Weights of a small transformer language model.
Size: width 64, 2 heads of 32 (1 for keys and values), MLP 192 SwiGLU, 0.433M parameters.
Architecture: RMSNorm before each block, rotary positions, biases, tied embeddings, normalized queries and keys.
Each number is 500 + 50 x the weight over its row's rms, rounded and kept within 0 to 999. Layers, rows and columns count from 0. Numbers have three digits each. The size before them is the row's rms in percent of the matrix's.

# gate: layer 3 MLP gate, 192x64, rms 0.332, rows 74-140, columns 0-63
# up: layer 3 MLP up, 192x64, rms 0.354, rows 74-140, columns 0-63
# down: layer 3 MLP down (transposed), 192x64, rms 0.19, rows 74-139, columns 0-63
gate74 104:557537491433471418535574521534524582449508476462418483415519543546542440418502498519503504486523457549566558467506540478491494465523477522478481410411493366603489443496521389577558500481499546
up74 108:497468554567519520569600577464431466523475539481453493502482496519534492498548418552471420544583502559401439506505516521518567546484439456553524553463545480561648526442432505489528464506438584
down74 114:564511488483430577471496456589568631448497480413451476496468550501478510491477490552494488551481527505483526498459582420463430431440485545408437520540502434514543581607405497515466509453542534
gate75 092:452531523519447658491443433526503626493451538521486495456621533493517489588494485506410487504488452556429566518489496407533510552446496526502547590568443488532458478551500548508542533520550475
up75 096:529521513445438547404527510469487588457446553505467506435493536448425460586542569582506450415584549488491525508453417504446430548459497428591471470516487462490504458563488569524564554482446422
down75 101:537512511543493568521511565488557450598461470448484482524483535482571603564471459465516462429462473489526416472440432532498449426578543574381581496482552532537524475444455392531474494471571486
gate76 094:495566520556522451477527557563512519404524545582552477501443489484499408494516579507679506507528493533431476533457508451537464493479515470502476435541484472434479394597545486548463426554474447
up76 095:441517499509468545452504555450620491606500534500476528448521507542555506561574476573466439542510507507507472560444475619495459471471487488456491490490528520549382585612478448491504504535404410
down76 096:558498481487526548394539523525540473494493550456596571503468506534468542488476442527438527411489442517563541450447428606513573555594516534527483425370557527543561518410512486510484517507482556
gate77 094:504557425525445462500436464422437531542524537527511492466443559556456491397473597385526577549505476512616569473429407470489554490490492559545533546464522521534557528515491535458461500577549546
up77 099:572557473472445490484530452441479551520529498465573454438539573536575472460479587452508465545477479504567506457506498458433557467454396448569503424540428505501458486503620516493479459553574375
down77 103:512434547532390510484555487572544574543490502612494440579493494445499584497524400512532440509576544464463477490507569579504532540476576508482583488523519499456463382460514549551453459529570461
gate78 092:418482648545529568484469408486543584524491534447524455545408498522529514547445489481516574526564456485461537475460539457574531427472499556453476587508616477529485461480502399476465493454494460
up78 093:399530462500523518643546524486638550482530510492456498444457483499573476550527416435520420489466458466436554439494569505580535439499570524529564435557491519500536486523536567495445533457451487
down78 094:528515534528401540547598542453476452502524478506459509509533500483478624597506542522398592511564621512468603541493514513523524516474402494509508519524513494481593513456511468439423531462442448
gate79 101:475573504560580440492480501468547617447589425549462473472508485444519569518516574578443554536461477458534530531498599578434565540493472450488503435428478556474489488431442510545475591510438498
up79 098:604547513490615534489488512461459457453467500510527489572496544583564443463553492523508545450508494542417540523519409481524469481485533372426446491449423422580418553480463530456518544513423490
down79 100:517496453478485531539452559440514520497483503539446561442482397515433556595501507509429427533480479544542354437585502513519475514433503494514590549416451481394474519554558475480546423536522499
gate80 100:442485486555433475558470484473463487573528469449471510474536449483515456470437500520453447417484561521572447424353533479470568490599522514544477505442444577484476552428525483578472441545398543
up80 096:493507581432599392537488478477473431449621541394445513470520422548511539493501492493437525508509432534510565514520492508424548537433425425500491517405571535533462470467487481481451520478439424
down80 097:437492476477479596581542556542513543506517439540592554554562558404575480508541412561496445506480423464479539569513511509428490480577440478519568477412519489417548590470513547527531478493537443
gate81 103:457420501413533345481548564518432402444464398513561408479503464520518481465461534419438468531558552497508506512477538572524503578487512566587498489541507431475468453480480527471461468452509530
up81 096:485496429518481494412584562543578510531480567544578464548487449449524536507610426459482487501521563498458402489518564490571459581458439553388492474536471474509564511500460538435485473579480425
down81 094:547511519542420490524539483441415439569432479490479455498477457504441455530405535502573481497519455428592576436472539490402466495506521446556533541603468495471503480493611441560500441530580559
gate82 109:548559556570582352465456523584500506491480488570445500568451498493494473472583556478446526532555513491502435461562491541446480478542524514466342560567498452494560478538514459507502488584450496
up82 109:461547477510487527512458588475492444518546587520538548543568526532472521502343477484522549499550528588412490539476546549505453520434561454457583577537528520558488599532443489575408478500535521
down82 114:506440500439514510499486458493500469528454578445463530474544630520445456476505430397496565517513536566521568553443457564505452503439584462476570494468533430550440480379522513532444495432406511
gate83 099:479540358460495532524463497417502494431449475501407541429454525477475557437422480462460404479498543488512615445471463499428499554517498456571464553547479509474458483389461484437547531460440527
up83 105:567468494531495541476515512577551586546481484477454608486559436589525520531449521455530416459402428445466491477516492535448479467511589446516445517414547498450553467441431532489563576456440571
down83 100:424503443461461421440541501533485494460431518441501489540435468431457520510460556492444467481545458540593531510475429429591543504453479479540585534471523527434470433491446497442457431390623515
gate84 100:461528393411488504501620466589479532461541582467555500516457544490537541506496533450528570433441457501461480421409505470455491494465572508488467567446556415532471410565542530472565480549552523
up84 100:477425553601554529451355481453576527486494520575530495511441476471451529474437435576503509576520495539549503464582492495571562535540521509469538547508563547484454504570547436469509469455423597
down84 105:469577511476492500489629521594541516541402538396536493520520508534578536428473604482525517479470474539405425400452479448427526507532590488473473527469452454542519509510523484546510494547566561
gate85 091:552495476507539475471497474501478534443504487426440430517505485454453519539485516521467439416393476505532531477566435535471575500416445479591327411464516535454564469497491551491520464546402485
up85 101:502527434566589520494421466464489533430544570522459384440368474458488441519436466415453421449424434489470500483522491521535504476502497532462504480529484530448468494611484576477448438432510476
down85 094:458448452526504462509567586463531539537472508467564570437549567450553495471484468483565467468472456541505547456517455509489500538452528340631626473549495456509466483567469460469480464513507587
gate86 108:591520431451490432461544532575579591520502434468541483517455531452507472465419570567518534499567492491470422555529469542413514373497537570554495475539455464548497530451563536483445586557508479
up86 101:592448487479494537506423510539567476440514433477594426522462486466608614489415524443568549466538452456482534485488562567420497497475528372462487508464548461517452475499496547524559514489576469
down86 101:537397461445542508522496478427558492437446589609524557497549478573533581551512496489463522557428500510518584530548517400536513484577436522447544487519585496468418534446509484458488398491543472
gate87 103:463438477538491459442485511511538593559468566563436414556480470512524443584532345501475579524522483498492557552461461530483551498521612595528450554411523482535497546503537566476506541476491547
up87 097:459522551471488554480614556558467566428505563436455436537582491512570515569562438545464496433526564541484427563451486472467527464461527487454449510431483537500618508457397498457459494427469518
down87 094:557492562569526461476503475495474437486471472515499528516473545448465647420461523460532470588522486523546528441555541571448427586469504485548498402480491387485454536518518534585469402570529525
gate88 096:556436506478507533514501481485491473522522407541487457491519396514548506599459458586478481375503565452465417413514532458467543526388541493362469468529483508504477524457463448400530484494521467
up88 096:425458505515561502446515414503595550532546573522496475491463548508514401523499484502504497552458573598571599469621456495489409492456411520474511491455417542485460457455542497544567511433480465
down88 094:520534499474458555502449535477387481450610501496508542531518489475449498498483557437523507560630535566536547514545451360500481543500504499454496567558470492521546508481505535587569499362556525
gate89 098:565471483474515529421540551438458613517473357490491464563487490423462426519473553503453443481464520567505430462558456458489554552457443463419521551515560586576492486472462514564510433470485561
up89 100:584498518542610528459534469470497458566561475537530477480484604540483451562417541549517500476475483441437545429516550527399541570553394508438539511439541526427483543486547492471513616537482467
down89 110:511466413541476522511580545549506542517491401358582460542503450401506477488395473371483517522459500491541418522508543439610477520409478503467501467483495532484513551534522476538520558501490480
gate90 102:591559490500520474515479607507488485507601479495458551416521546508471511433462536556574511515513466552553432455462521462461520543415503340483508502467536481495480451410566501488579494470517616
up90 106:501464548531532479504460539481632527552492444444400551450481521523405502446529462440450622407480504558448509485449457435485454534532554562519528524516585533507496426572564495507544509412462490
down90 105:542475571542490569548481427536499523422499581435587502495617553445587490497412478466414438574561507510491519479515496566554546425476448482429432484531494497456525501495466430525532529504599553
gate91 102:498478530535476570539462460426502503598448595545437470543446463514586494625509540493515516409448551493532579478428421497490597575524460442481503490530546554436541432515521514569437496488471527
up91 096:409550361455471528497505458530465463571527538544564489486472459561570537544516471482465453450440503467503558512430523501504529551487469467512558396542558401464478456498413536491504567453483632
down91 096:579522552488510464505402516439440554524418496592439544597458441541532547535512561521505537529554515536503580451400537514570505519527477572507583437582445523505515551455438525514605476480503522
gate92 098:490438491433521518500526581616551477461487554454523478448471515485489442448499513506530428390465537509417428497472517533494533505477463521486549439401460412466554513583510459526544654547555510
up92 099:495536511503568496521465514539487551510560505533433556451498550457528454388585534537538543524509468397496447557514505413453572441541376496525434498464531472562523577439462476397521554576549484
down92 094:523561511441440537576597496484436545589466575549480472447458565529525497512447505360449493508495511533473424527508526571444506485495446468534552485584538526405544445441503441595484473526548555
gate93 107:503526508460518498456497456507473512455515451505512548570523552488519565479458586387549472566563423532486525595557504557533539451550525553461520374464478403520432490400547461431438518583475487
up93 106:479511439393472504466541468478485373437507436404532534451521566481427532560564404559493460529485491522415518528440549513507520524576461497434520415482465529438472524475496524555519530562569404
down93 103:429472498536579440559549464533494444513455504626417490556485550471549504529477519634458444509555478538501546412513458477526471507462534492474437453475446516462416416419419528510549488572511553
gate94 098:561567519528505554473361485513458464403453581511533493522568576491437471442526493490498489486409521493468572603543524398599525531533490465509483485576569480464543485533558471487499595460462501
up94 095:449520488587573449476540567521522534541564495448353484491506567487550518511397469556508466430478497462477578433480483537508449589514493463456456525418544522586432582443467501502533516475414514
down94 096:572467517517439488447479510433419517558498566534432529494449423510409421485517474544449470564446512596426474527552534480488597488482411439524562553468436489511576482450582465596489464530518516
gate95 106:536471540521520499570569462429509557607478469523519474491517509498455471602456542561423486512458514551494557444491480424462513641478439518473482510454565485611545471493428459570450577439562498
up95 107:385599523440447500608484552423453506552573527573457453555496493433550481506492465484506571494529553560558476458535466526373508499448495493530538515464553497469425499470556557507431402542521501
down95 104:480431537401509490428534487545542383442384481452521402503466493472496498436479544576525484467529495530462423581515567517560459522530542478486500553516480433483468562448507521404518466551584585
gate96 103:519576472540528491445452486523410454510512483520492498393438555503457554487569566534486508569385533550487491529467491564485545493472516501580538415589472505574487543491424400490531537476487365
up96 104:446445461503508494546552480512473500612552552583534477457402402522599522504470435518509544557449545592477492573462489444434539509446500509522440531487517539468502411465416513485474434431509602
down96 105:451601474538471548441447514477480492438446462457520481443476544486385536414480491457520459589548502516489499504529489602518575610543480479479581528495433360503509501462474450457504511490546411
gate97 102:451508425602388560477497599469469470435480544566410420571561496516463488489613498507488419488479541515545517526451445534478524481465453502478480597430544478539545568515555455489531569523542524
up97 103:517424485445455453524543509547511580494565524561586462490511613413573470503453494488418519422544427516482556549471515588498436491536506522521595528412568457538538441485485508419442570472514503
down97 101:502529463528515553582486506467400500488520508429541420461548477534400521487454574472500535566562544556503436584538499480572552560535518485497555433484566422424387497559567566504451472502452549
gate98 101:368555548458521542504484462514481570516434621582448587482541509506548518474551468493472470545549505503410545499531463516607546503576436530532493579442600526578479474471538449519513556512487506
up98 099:476516624453581520493518528491512599498480472591432526598517564492589501522528518430469464599492479469430568527514454482495512524607494595526490492522565512527584494527491401560529539450516511
down98 097:485432516521485454480639496588557400508540541419566610448534412478501559494481508520470455458430586411490440465509566513507579516484471440529506520513447462409500480474501536459484464490549474
gate99 102:444418439539435451401503645511531534417525582512438446600463475468529548439475447560502507452480461535516467541481501459492568547454450508448442445496483550449454527494544531555528474556443562
up99 103:514456407506492456520526481394394399583568451565450530495442475494517593526514484510484544592463442459441558511432529472486538430476519460542498408538505551453496412455520492564479502462460555
down99 103:472511488499576461445597460517550563480381463412476548458596415461462431516569466515562466516504466371533406477440483560528463556473485506445513516481510429546569551496489470547490539467509519
gate100 108:470417382440550473387534513507483462493495457492582501477416525477459521516529455492474539569419528601508410591466570476465472547501542452477493551471550497458491473440525589401500497578497502
up100 099:529529482528501480443481496503506476452486462521492488499339416555532445416439415437556462472604453430407421562464506532469500521497541452507457464448507569505536471525465550515425451396501501
down100 106:529496582514581441498509563568579461542429499518485547527405435544413505455529611457422522488506500518461589514427513351495544502483453467539429470528486493565499486548476486544538513476558546
gate101 098:514534589487557439494547507410448420465552498514524411516482418627568511581479499448460473487473490547469491481486478438533520521623502478575523479536592417500534479440576502508536534470563555
up101 097:519574508447585456599471488532572599523576572484578496471521568447560518405490419526389529513532557501606521497448433489478484548447516560529541500440455458453503492545441459479513514537524485
down101 097:543467454507450612395439399516387486466479499475546580511569445531471454487481512487462567482545478520405482481534558540488601469565545520500415502437511547530481422528465475480468436528428509
gate102 100:459494508469473576551583514451442441492472481519478476529573512466405480658507499582422528541430484513442439587516543527563505481575482506465412435534578414520477531488495556468467469469459495
up102 102:467512570445506525511491560469506528464491558552505546347420505431476456497430499378528510504509433494500427549536501523398480431481529482563505573538425482547457425498512411435472497465536563
down102 099:494552414486507407562468468521477475478529471490455397572558514484489489552562517643497433509506505430508464477488588471532476500599472484540435480416514567501484528569545597549558514472517415
gate103 101:609567516459546435537484521482504513568496441455499421510552549450405506514569542509536515452427449529526444454453454592549566511560499551441553501420441490534524406422521477554585507434493494
up103 103:512534438571469550499464437465489522555484552618511545525458653447521465441497514469534562464570526519561616580542529525452470533437549453495489536529458452549492548493457504543448564499420553
down103 100:488539511514591621505564493497480429455482469409498531578531468435537479493481432513486502476544502568539528422489518522542483473427534428550414610521497464519505471393598472547499488579528580
gate104 101:579481536515491574527499476518497492459413502535565530515500591433583529540542571572470450440407485479537389564420465521532488477501557573629459452543512491441527450495466530571462492528451532
up104 096:562546493510545500555490500522519477562464557620481453506515520450604525402486481481502568540584388497552512568540421471533452547464468544503506474450564442488430470404441406499517547462542463
down104 105:566567476525533444546517549567498507519517450574433444569579487530542463497463418535572605609476532589525557575469554463455552452437454490437536538455548485476494466586483511512427495542520463
gate105 095:435460428471473419422486446562464559552449499458521500474583485409546513542492398529498472538506609548528450406539501449552468502472540496534511490482533440477551403518402487520484610525473451
up105 097:432546424550512502431505509505568486515449477544406533582515533459469561487476525475451563515492446468388578515471494535427486536523438487532512480427516393535514500578485517369601525508519425
down105 101:541511514463527593501520441435451543526414584497553598445497583493422510460564520478445483529556544560461489568548482524479509517438551551397439453576579519535523504546501433478527501486396446
gate106 096:482524562560458466517428462562563463459511586529432536543491513483468415563522464524465536604508532471413477487407554363468487447530537541413468549517445450529576520462510567488581484470506517
up106 104:516403435505527503550536493527462550510551449536530477567560514495530563486465518516512504523572429425533494430485545531493466496441531353483479566398501556528584429462492453499405600532566527
down106 100:546473565429531466484440528568476594404504455480555486423460543437468516525422455576453483532581492538473473503566482407463495458531578500550523473523536466589448540554544498541615569546506467
gate107 101:529457624601456476488431507476523566523508559560496506554411476458455457587484424500395491516541475508554496470469571513436450506505472485537458406425503432574496462428489525561488525518482407
up107 103:515443473568431533495517587421470602456543520520486614470544543478546559484536580571549461549400521477448503478539417484483472451525491508514526509448552579468461398528503536538396558491460494
down107 104:475503531457605431469472516592518546473495475530528417444440496503474467474519467415549593488553427361479485545498473419496487562384467499434456552565491490576452448535507520427500507502499459
gate108 104:459525426494447377454484489533586484421459514455501458438487494550484513587488515479498416428528429565520536578503410499503519363527553450571537553548495497568503430522478474496506513500574565
up108 106:547364496500431475541495598447417476437548549493519430507434541506475423511531548478478575478519510628563522581511500499521506424531556459503530478447520511421541494447498464543484428551587526
down108 101:478548510639513419498545408465437527425570450459428436462473519442470446523462516471540430408505533513429535570599571556484472554505422504480594527529485510474485505538539527504503568538472487
gate109 102:538423517558483385461514574514525567445479526609488514484459536530504444505498579569432494516547506439518533509409455516476592451459504537533552467555563404493511446511450569520558583540426463
up109 099:532486605456475479432501499499473526543541433532464543499469526495478468549500456472427522539486493562415531489590589485454423478500538558432502449550542422573454539586555501430612536531435589
down109 105:517493511503532527488530481496517486463462472537538432575559431479533445517577545487622392476498431450389456512477475577490516535477460517641504516524470527535507403559514570480400480530524433
gate110 104:558478519439505596502467528530544551495492474522502561497559508521472518491424479520378479572492470521456509422526452487480421509381534534508548489432569444491477457379459468478492619539603481
up110 098:532447504520510561512441549565499529523433453504530472460416607520558475471561469478446541425476556387452490592507423430477411482410470467562465448433524495491474486567439525536515421511485439
down110 101:473584421455421543425480490486478469548474492481489513498544501507447432496459452566572575522558485466495527550623436470488530496414511579452545599587532529515544487498528473515468597512610454
gate111 100:477460473411522373562473543508564485527552453487513560470441466538456429556553574478483502534501570457495435386553541473445551447454468459536422461545462477446591492438450531496450474554438469
up111 104:503477498499535438504493585534461495560588456454485514516500555460432551497520623462569542488444487484545477520462560428427551527568460520565410466484422547500435532434469507450407417540421451
down111 097:456463447610474480464507474432556546562488494489454503559465528532518632488550504496543499442562487501437578602477460543454378462523522501486520483478481446449449592597475499504475497448461597
gate112 101:575484412511589518495467424578548521499550458462435535522496567498474512475536505485564452436585487492515512501423557477516483604471489491386529564416546491476500453472563573440452534489378526
up112 103:528625486529493608555542559473546525546609517490479555448558492474488546464349490489459393534552470478528495520484478425525556520404483501530477469540510540446532489545482462556542547483424465
down112 098:506543468486543477458526546450481526549514495522581498484526498621519507510542458526487522443580610563527445359470470508441354520479461511448439491522505536537538564481467563586498553477574498
gate113 095:502421584526484459405457500444515511567573470546429517406558476463415528523491532575532462518432480578534470456526543544458490575517552521500412556556471510612459450484563490527478484571452565
up113 096:526456450516426551512529526502552452549526504466476535482498543553490396504567471623490434430544476481590536424524546449504560512497395498486444470443442476488485448409583414434497531581480484
down113 102:528513497463538446507465573416413377467543522537505530588477488436483512483536548557515517485498521406484526519448502550557484526520489423603520559421561485606590546504456548495568467555438474
gate114 083:568384562474382506425503397598537466435470503537484437529536503514517499476472558457533423558472484392484464420568578549501518501473530481551467486462506542544553535510417447524462476466472533
up114 093:466430491562455467534441477513480413532504546589450534480600471531529542469601622520469498550515467465479515432464546566568477473488462403516516424395562496552477477500454460528497590493478560
down114 099:437492590565543558475536435495486486498535457461509532501557440536523481506424535456531561509446504402428531446411593507532550486577486396560476435498467530508493479511461556465473476474443350
gate115 095:496577441481407447500519564489576528422562550419509528499513489553422531420538460430533539518584421519490385583485521512483589533557472463562435455443502442479414501507545509548515542487502495
up115 096:515448543418441454563487599423581595524482552465513460516507465523562551496544521465430424521517411620521468556598504480501494455420439471439561546517466539439532529518518512510490482479587486
down115 095:593472483590440491559393533490516436489450456466458604488461506491501516431529477476527475536492493431564467476563464591478497439438593431527460556405532530532578479518431530493559487423550529
gate116 099:485515451508556440571522474535565488423512509472480530452496533593477381447411504552497582428531459560605431408513484483506510502471543539515413495399519533539479466558501546542561498566440464
up116 102:442521516462440451475555497489448448533487509435464430470476493433662505451478495474593521606501526549534497523402520505532498588447481520569540548517530414528535627501526499534457460499537458
down116 100:550488465503465475576491457466606494437515471568449579529527508530419460526466509409460466437514515584517543448446467490466552460570478606543429457548465514438465398440509516416567558479456486
gate117 113:562406475532571483391380455505547502592507434484460484469480584486505591503483444515503425542545482455528460557559533470514623519512540508580483504488476401506520558492465575465463488471458515
up117 104:559411483606445493552493487539401535429456490526487525538448459550648474565440486499516472477536517407451557484470462472521426592561472534488450460539536505512538449558500456449483512441424462
down117 103:530493513495516589546545552509515418424528455483538501469441462460406451452424400567460532477445549512486523607428510506508540594470500424437419455530491566457492461545524536586462510504569552
gate118 095:534476580518497514420509436537441496367537445495544492512490480479483554541452512517415489468506448573459472608523474447467536556538438448466510458463499569600458536502521562627524539577488432
up118 093:464456492497577451562568478482585507474416491502545497543499494482398604519471575370538457507526472550510431516533437530429593495479502586454529434496437452525509547502444512510402555519528526
down118 097:485503466503471568456477522455387450522380522488526510488499522468499433478519499623479544473413484461505571529459372449470544472464506548536584472481558466471409433584531533563569495485540471
gate119 101:518515410449472591578476423586407493519496437491443472485431449457544493459463474450554438531566417503448462545515403486424451582518485517558525506489477486535556550442552532553444479582455500
up119 097:545480496535581549527581525577558519443497408496452550456464542545491520415490581467531463412490375553475425419422461469510488473486432512551440458490420548523543567476495491456553488528431509
down119 099:401543530519537532602522490562540432593411500523560466561451472589475563509498428476457481547532555538475505591536572508552487450606533515495477505506402433541492399539477521509502558515479508
gate120 096:375526452428486463494502472463567523613474550611483512576483558449463406483458456488514524510446544457507519499565430544484563495480411500533385511488549441472502503481566483524423472476469576
up120 103:480494480427409469548520469466494533624429498548437439450492469563431429433486451472513467524428543471558477498506442494489503528545476421512511517577567425402458498455511551453372540546489469
down120 098:635478580606481498440533543486550512514525474556530565458431493541497515452536466500453546564495468476479518540443536497579497548473527527581550583489559529573532534606480566417588506477438506
gate121 112:531501435447462375494519527461469371505409501523551484525564579511537462492592465450484495546432527519473412551487439549582546563514466466530429500491551618500488525517437513456491512551437500
up121 101:469512495437526419554524519504470500481479421460520542466553510448547392482526514411549553518399452494443453439524375539442503438517473446545432520618439477509556503455424518431542547525499499
down121 098:527476651568597486471574472545485519493573544462570505554492486451529537411468473468491465445498547502533544412549617516463436470484484454566417477511461497527497521526544558499531426568561538
gate122 102:531461507548550367503529509537505485373510514596438432498512393483468503473499420564521400571561552503478493456479517487543495511479492426470533506537554539582514426550506557574463461515483579
up122 095:520506445563478454479558491456566410454536497534504508514560438536442525516548508533524460500551541600490438383521472491540513418584469541621477478503545528554522412552507526499412525389527448
down122 096:459515476417452508465478452547476581611514520562525561542486563479499425479478421510484541539494510412529573498610530572448478540461512458482549603484546367413507503495429526485499467545529497
gate123 098:497525587516514479543404494498513544439532554566380474466515529454561436481449523586492522571579542448500485450538495512530528532538554574480495505496570580495512632481538378477529445518470554
up123 088:411484539518488472480494544433451506523527582447414508417565508474536467438470500480446471471533374479603551434535489390536548521442515581573512496590509534431464471532483497489509448535558435
down123 097:592582434514533513488493514498451366512448516506411524547494565472462567526487576480455602499423471566448505517548508443525449566575382499510476388498475489474482471483483423559494525523508494
gate124 097:376586522501433476468453394501618451451526510439455454471476454447493541498558542561525538533439511485464379476489446566452452479488469533440441494493503527483532524392512536504518474595539488
up124 103:475415516504540516422540500545426553499494604523524436621591465509479481502588489425544466567572460538487401525409427553534537522481507423538461540489446608523460540518510498491462519499495484
down124 102:505531465543546561523417488505515476549470539550453448323567559486567477516456410493471556495473550545454471437522450484548479436430461551447467457468537468498488455514625473497531507562541430
gate125 101:408585573529518471522459470492479508548447499556467504488563528494515382556440424444384551477510521461501399437548613501539516555452467535528505557460466455563486446560503446430478524449537506
up125 106:481461442545469397528495539460584471443453509471431531459520559610477494491447441444409535567499507487504552496473553426500555445495505576468577454452528631436516406492521455512526527446501456
down125 103:578394564485525615471539547486419554507556396496576532528430487522556486564488457506597529479483478499504457578528444563454474515523541425479479483532419412520494518480512512460490477586419466
gate126 096:469464438438536483443504533506490489479504531573525530568541540476556517478501520506347513582425453413512471515568517531390505485496519457549407532525469471467550437537507409500409584434452548
up126 091:495451525534458514521521494551432538392547438403577533490509489569450473537513540492542478512396608547534553544500586439551517489538555449551517484486473447543433605528604533570483538475508509
down126 094:492475485515588477581390496533511484458438450424477520466541488475546506445537522389537557444406526464460462508433524505544504437415473509535518481515556479512447431478364507477504454521470625
gate127 103:499484509527529492558399480544469487435403569486523444484480455528522598567467479427413508508560466526497537535477527549531614527479523450548531528476472437485443544472366550503545601444431504
up127 105:389545501503586534463486520491445468590479546547500532544538575322464519556549542533544453509506507488471479487571440445571480475448570491463459482446507486479525480519609465514527520413523434
down127 100:496583526532483542474516420444474499439427540466449435456428448481606533512490494504451526547469543543539545555422655466504526511514480492489552543443473539485380525438526408470465555536511553
gate128 100:576551537490443579428578538423474464517462548439517444478517513491440459546480592521431578583413488553490515553398474490517546553489471558512452469451481479523492484500496520614536545394438510
up128 093:445444443461592411514504475632509564537542507606485491556503485513475532493500508412599553501462472508461468505468475549473482535421478481509523582483557408568396432460434472480559501530478498
down128 099:536567475517514558527565491461484516547474427353553504543483504476447434533542512454514407473570485455506370474426514522483544549460519598515460504475565519572577466482493510504504502544546381
gate129 094:537576415504533464578580505416468538510445397426571475510505471536474490519471551552455387433524517557515501553510468442452605508562591468507503468512573562558550513560528516490504462505530422
up129 094:491516454474464486526533554397444423485490516476592513474529441508449504428532503579521483518507567550531406524476554474430550458397594461509457500614519513536584466434482534399553471527546470
down129 096:562449512448465466504512505587527523507452437491533458521417442490455467478471480392557534390522501366455504561551487614534527489469456580442540523516535569535424502557479487548458493494562566
gate130 093:464603571500444572431475505431554466567454409519511468491457482540510491539503477508547472536455499490558485504585490436555644523512537430491585537569487547400564536433507489515532484474418527
up130 099:450488445480592498492427507555584470475565562497491542467574551501441589455462480537554421460514507562471561436383493531492468432508461581419446536492506467444579479446410489483573466497527486
down130 093:541499504395471511524337494473396429486468529464516499474567513571474446438440467426490493478494382495512576494514526550536509639501539496535471460483501509473571457542491494432443468527477525
gate131 094:529499563511542474466488558537535545450501569629396550578489509511556454498500510520485434600472486399491467449538508498411574525498385467459457490509445500477529404556504580497527519540572505
up131 097:511541585479558448442540455540503552488569442477581494529482461603592508466459617428426497503507453390501428439542535477454544597455510472499458498502522565505495470443497539525526436419464521
down131 095:483428539506445450503536445470524500447497556499452474539531508494495539491502444493497536368477385499406551465476564514525416449552543492533548514527483470461461536462651419417534522543454587
gate132 096:481510485514465512564542511470539467420530586494602540524471535550479565491603549484402481491509472519522505434477490484558522551538543483526456623598464425501520392480463507515389470556436552
up132 104:562490452504515512398593497511455565513400520467542463558480358552502512481414530465485443505510534470528484503550520431477495558433526498453434372548482578562518586453519540556542491504522510
down132 096:633489493498497583499404588471441514469547416561564565523469555463567477361481512482480529395467493472494481533426530539486561456475547481455536472457527494467529522514508439512468558447533419
gate133 099:539482496462511576469582508450524413472494411470554379451432557499530435474483523547482488507400510425566423482511500437458572552522525514498553438497497441504527524438414550552522517550586575
up133 105:498643490528479496476437483548476461550483512436500484470629555528502568537553518520458477492552573543437603589432502487433393532523551569497468499511492523484569544464501548483488459485563412
down133 107:491474527473524460506392525450515457493478558470517563470516555454554506512426444494371439457513573504615404503446478474515544526522595480448513470582485471548591466507473554530395528441483536
gate134 097:461493459469560433415453522459429467437530425487510511591433617487535466558605523547538532490467561580483479457516489506555456429516469559509465513439511525475643483477500442469474566563477498
up134 100:504489416512507449495530439453502495543508510460444571420517478588358564514550474468478455475545556515587426493514544408445564467507529470453415475541495550522500420433487439458476494512612469
down134 106:408571467477411543463503426623464513495557593459544520554431457549579439516478541534510498461485460544502522420524484498536407487502439486389456587510426448490567457541560503482513478517503504
gate135 106:547533436512528412492509449598493497455488462519448548501546456528571534542516527525515409533457581529441487512494561559563546585534517530511356528523507500448502452499659478524439502447524541
up135 110:531468473516457450594430527549579501473496508530494544571509609490541421560507468523461517451477572430624482468469498427544562541584453378540517535547421542527486530483494549453569524483504481
down135 108:427553525439584541431492474507448572421474458559466542598538570420484535574494483549494519538519564499459504492470474497563452475470460402481456482398545553540491492424367545462524458506497492
gate136 103:421525541411517422553452474550576517448486503520495545532529510435465397458525491458473460457533528392431483521500503532492496633562595474515505458481513549499494454453528358474492429471546468
up136 094:543485507540498495482485507501580570560483558546515530550515545516512584527465420434557447483587430481480415575412448473554480444464521538543451510452563382469494525537531454525430523374548470
down136 096:556446440462537456560551454526551537554543516535450421489447628475412482585554461461477452484504529549501478547559451462489494520538497421521536558475464443496523552526522590452525475572565628
gate137 098:437473519428543435420420516485453558492522506428464521571475529538486509509495561430419485465563538487618484516457529519472531518538649500451482577428548520519518510537473529607419458540472528
up137 103:490527492457492473502513514539469457411415623497517541571378461504526484549526482508471491536587562523513593534480554599517595486487574433463559433576474496534472475507499577494451597494477495
down137 102:555551463488519448523603472448514475503543402499617494565518512492509359544544449548569525485468455533519595461438526517414523415478517437547455532576562512516439552540508471458521451529527500
gate138 100:452457473471434453512578488462381544533448562422540511442451473526487515591547542529476458534497506542524395408566495464439522503520561583468495427523490434524536495455491572406538491430443550
up138 095:473458509602518508505499540501401508433569486476544479445464458629539513471543531433512484474518456566478402476522519523523539535573501550383498560378428449494526430466563546500544503487531440
down138 100:507517544536438526569527431471571435501474551469451503501487504497448496534472513542406560513481519517545492520541465463513516456502516552421530459550451455588541476669529548353533417436516470
gate139 092:401445510389496380503478602552480471572482518471478516441533496478491422512497553427476508520429510512450440495569468536523644445487527424480537527523439509462470538476492561470504480536403533
up139 101:468525464525495410539469533569533445490426507465443513417469516474442520506407610446410525500434525469442440461501499561465462443436460479591522470540428507435445433525547466575513517500518610
down139 101:520441439543477485587494580493587547636522533484433434504475526476565533437500463561499499518498572449472569473483468477407488474509476641482532540591510469498399570486481513507461489521512562
gate140 099:534406475503501460586510505520509563489543419474461475534524506608562511515595569524500569517515433619455555530606491424498523522498567534483421517470409469488602502495489507463507453487529583
up140 102:464508525471494433477477478527494504496537552435495511490500459579494500458543554452458539537477436524451434589507455469539478608499588464482597475509456452569428452539481589642514617446468505